From a checkpoint of a small transformer trained on Wikipedia.
Training: a variant of Adam for these matrices, 115M tokens, 14051 steps.
Each number is 500 + 25 x the weight over its row's rms, rounded and kept within 0 to 999. Layers, rows and columns count from 0. Numbers have three digits each. The size before them is the row's rms in percent of the matrix's.

# up: layer 6 MLP up, 640x160, rms 0.108, rows 492-508, columns 80-159
# down: layer 6 MLP down (transposed), 640x160, rms 0.0938, rows 492-507, columns 80-159
up492 101:439527499479477498489510482490494469512490515515495492501487506523496487522491486453538532470492518511498441513481521480523524524508521505542496503504503546473504493484522497551485523529511522473524448532498484507503520537471512503504493531
down492 096:451463530545522519523525528492510460487535500480487522504513521479519560495517488547448500502477507500514484484539512488523481478478470514482497502525494475465512506527454511506530512488470524481547499492519458515549497519538504492511484557
up493 106:523508483517504519507490504480453530496459518546505455508480476552515486457498493472462504550519468473532538483523492528548495510486495531494465510499455481505460482502493539482515490503498527589493494546486499522528495513511485521505486465
down493 105:489498499498449447489517505499497551507469543498587471494525480523504499515472447473497514479503463499519513471515503487506508505507497534472478518476538497510491499509485478524523464492468545502479531522523484504538500505544521497522507474
up494 099:507499455445494545505491481507480480533492492496472496451505513508512483540506526509528537522514520533519507511467537519481516503492473439505473511536524499499478472467533479520515508535496534483502503496486484510498508511528505505511503545
down494 091:471525536488480451517490526495474479481503520487505493476555553491497486444476513476468478516486481486476513491483443451505458483446560529536506547509459538511498506542560505485497501517466508508525518471470500498472504473509472524488515521
up495 106:486507490502483507492512520455490518504481497531510518489480506493495484507484490504497505485505528473552529545532456508533514504512524542508453488500503482477459484552479514486507502541460482483553503499489488501516469512501490482500521505
down495 108:497501501539469485461511492483449455511537482503476506529475487526495472476479501468473486466493473498511501494493537518500574502528495522524504528481501507531519515511503495493537498496535463500503455469487498507488495461560526497478545488
up496 101:474538468454515500491509539469521490524551509479501496470486548518490490499530461516549562475509509520531492497476517470511477504480496523542539500495493541487447516494526516512492525532507496535500493503482518504512523515506485500467542492
down496 096:516499508510539501470464517489531507528526466503494534493508502537533472490464482513500500478473478457494500464513519527501528467530478471526532486475502505533508519500562480474443536528498489507481506497529487503514510488521492522503489505
up497 094:510472504510518528459489500481471476505430499508491490528501457519491473471482494486516488486542463546506484501485470501553507509482495539480465473491477575470491514523462521480529522515534519519556485530506481515513493522462527485488481475
down497 097:469518517490473539531522463503464488501495469487521503484487499466502503506533515507476561511492495491514490452475500515494511544524494494469485538485534473511519488484519513483490475471462468521462538477489498512491511485512466544497486575
up498 101:494494468446537479477496507520496438500513523509511473486500534547508479513477513490509516532529524509498495491467515517511459524514521496515527522515472518487533494483511490532482514534451514485546523466470482489478547507506483491508527515
down498 099:458507540479457509516509520481494469500477522495530515538474508501469484464496447518526530510506452482493518510504474498500494525518538549505519493478490474477530489519507502497487499491496514513522445499471484496481537474523544492559488470
up499 097:509469495504494466447514561467480488525493536504474505482504495498556483466492506485459486511479503523500509523474471469502531446514503473536470497531489541465509481523476471484491470478438483542508517517471518535534511508521487542490518535
down499 096:516501521523481521502520488562507476511510494527481540488504466495528536496480506487524512493465518474477516496515487501487508534484538479517466504462465470563493511483478530527479527531545467507504566518495515444496501502481458484525509476
up500 093:474477461550462532500498520507541518543523524535489531478500478486509486444471469478521450467494493512514515507520430520491483483528515498540523515482467476487496503557479538494517510490508514528495488540531488483536510500483535507516498493
down500 099:464477495537472524478496481488497497494477518473507469505511489459519482541527499525503527529495492472498510500504483517493491507481489455488483489457460506505524539533480485478483484509519525505544512483504538528495542491482491509553459530
up501 103:491464500493510535514496489485499502559487437494510511467448500493507459535522480497539521537505482494503509465515514484496495486494512484496491494508455507537462470546495523515445515486494521540507468529455504438497499514508509509560553486
down501 102:569509495493499505499549503549451482477502507510490455571520521501512487519493502445517489479490487502488490483536487519490506510479496469452479500515444483442520550521490522541542510511483491450507491499507511529473454511487450497536485485
up502 108:501482509482537510507424513455488528486484508476461501487437492521507478527523485512480513507560499541496490518504511500507491480487491526510488498496522483487483485466520497481531515482525482488543541526483462470511499542489463510492488525
down502 122:501460528509497504435505478498496536532498480501503520459499489475486518495458506475479569504533489505484497508501499520494463473476483517465509522561481478486516439498499513525498532471496482500476473545502501498546526522499534474499532536
up503 105:520528530512494493509492555524517514481500479544467470471492548567499479506483456499494510530502520492472514577490525519521513483570487439517490506506513533484467529478504518498485498464465495528508509496483549479519465523491520530466541533
down503 101:496476504506468527507497449515496522486529492447496468488498505493502511501469496504454477516471483504513495531463493512479518499495399498505463518473494528439484534509489491478552497503490513468553498517481514485501480474518522538524499486
up504 099:471524510521476505513480503476447489478528504484444537508496501532487523533513525413477506531497515517513487527494470508495519491523554520530467475539451480492462487516468518542491523494502491526501490510524479461490463489473495505479512492
down504 089:549489460508499450518515509510471510501482537461499521499503495476508485507518525522526495444532504508511516524532554509526555525535494485491528522497542498499493510507512476505480471486492528464490521472466481527452511488515493497522531529
up505 095:477483449477541477507503459523502511503498462520469462492494515532514505515515510539484466532502480516527526536499523570549477518536530508484479498569525518489494502475476519463513496459504559551485516464460488501513528510488526506514461497
down505 088:484460515521486491567473492534509507478533496488489483471520506533472463488482463505508523503496455512510509492504531541532510483527523471473500479533507527523517513479492462489537490491508522504519478475511469520503518418511493494505561477
up506 094:473460515516494541469540509483505512532487510494476503481497512471505470496427509540528525473529492511493471497508482484535511472506493502527504512464478484504482440542493482506497542543481469476469529484492516483559493509504514485514496536
down506 094:511472525512496501528490467505507504489508494553496496529488484522463454511522538509505466540482479470519456505517491529527482535480499498485437480493512527493489552471456459515542496498527461482502514459511508473511518460535492503551523537
up507 095:507541524435536505531480523461454482491538487539484462472506509511503457520487501457495538480522518498510508489540528510504494490484509459492502493499493496536491492516495506516475490463513482529503539519521461426466499526502508541536536504
down507 093:500527509458481497502518527493493528473494507510520543508489494483535496494471457533454454500448468444497546472536484484501570500524455520518513471511525459475472505515498517496500495515466508475508512495446480518502506481542503475467524498
up508 110:470508472466508509460464515469522502508511488527418475487502524481530501499478480487535515510569516521508480490504491557549506497502480493475518524505505488479503517497494521540462490475505502480501517525463498476487510495512499501516500501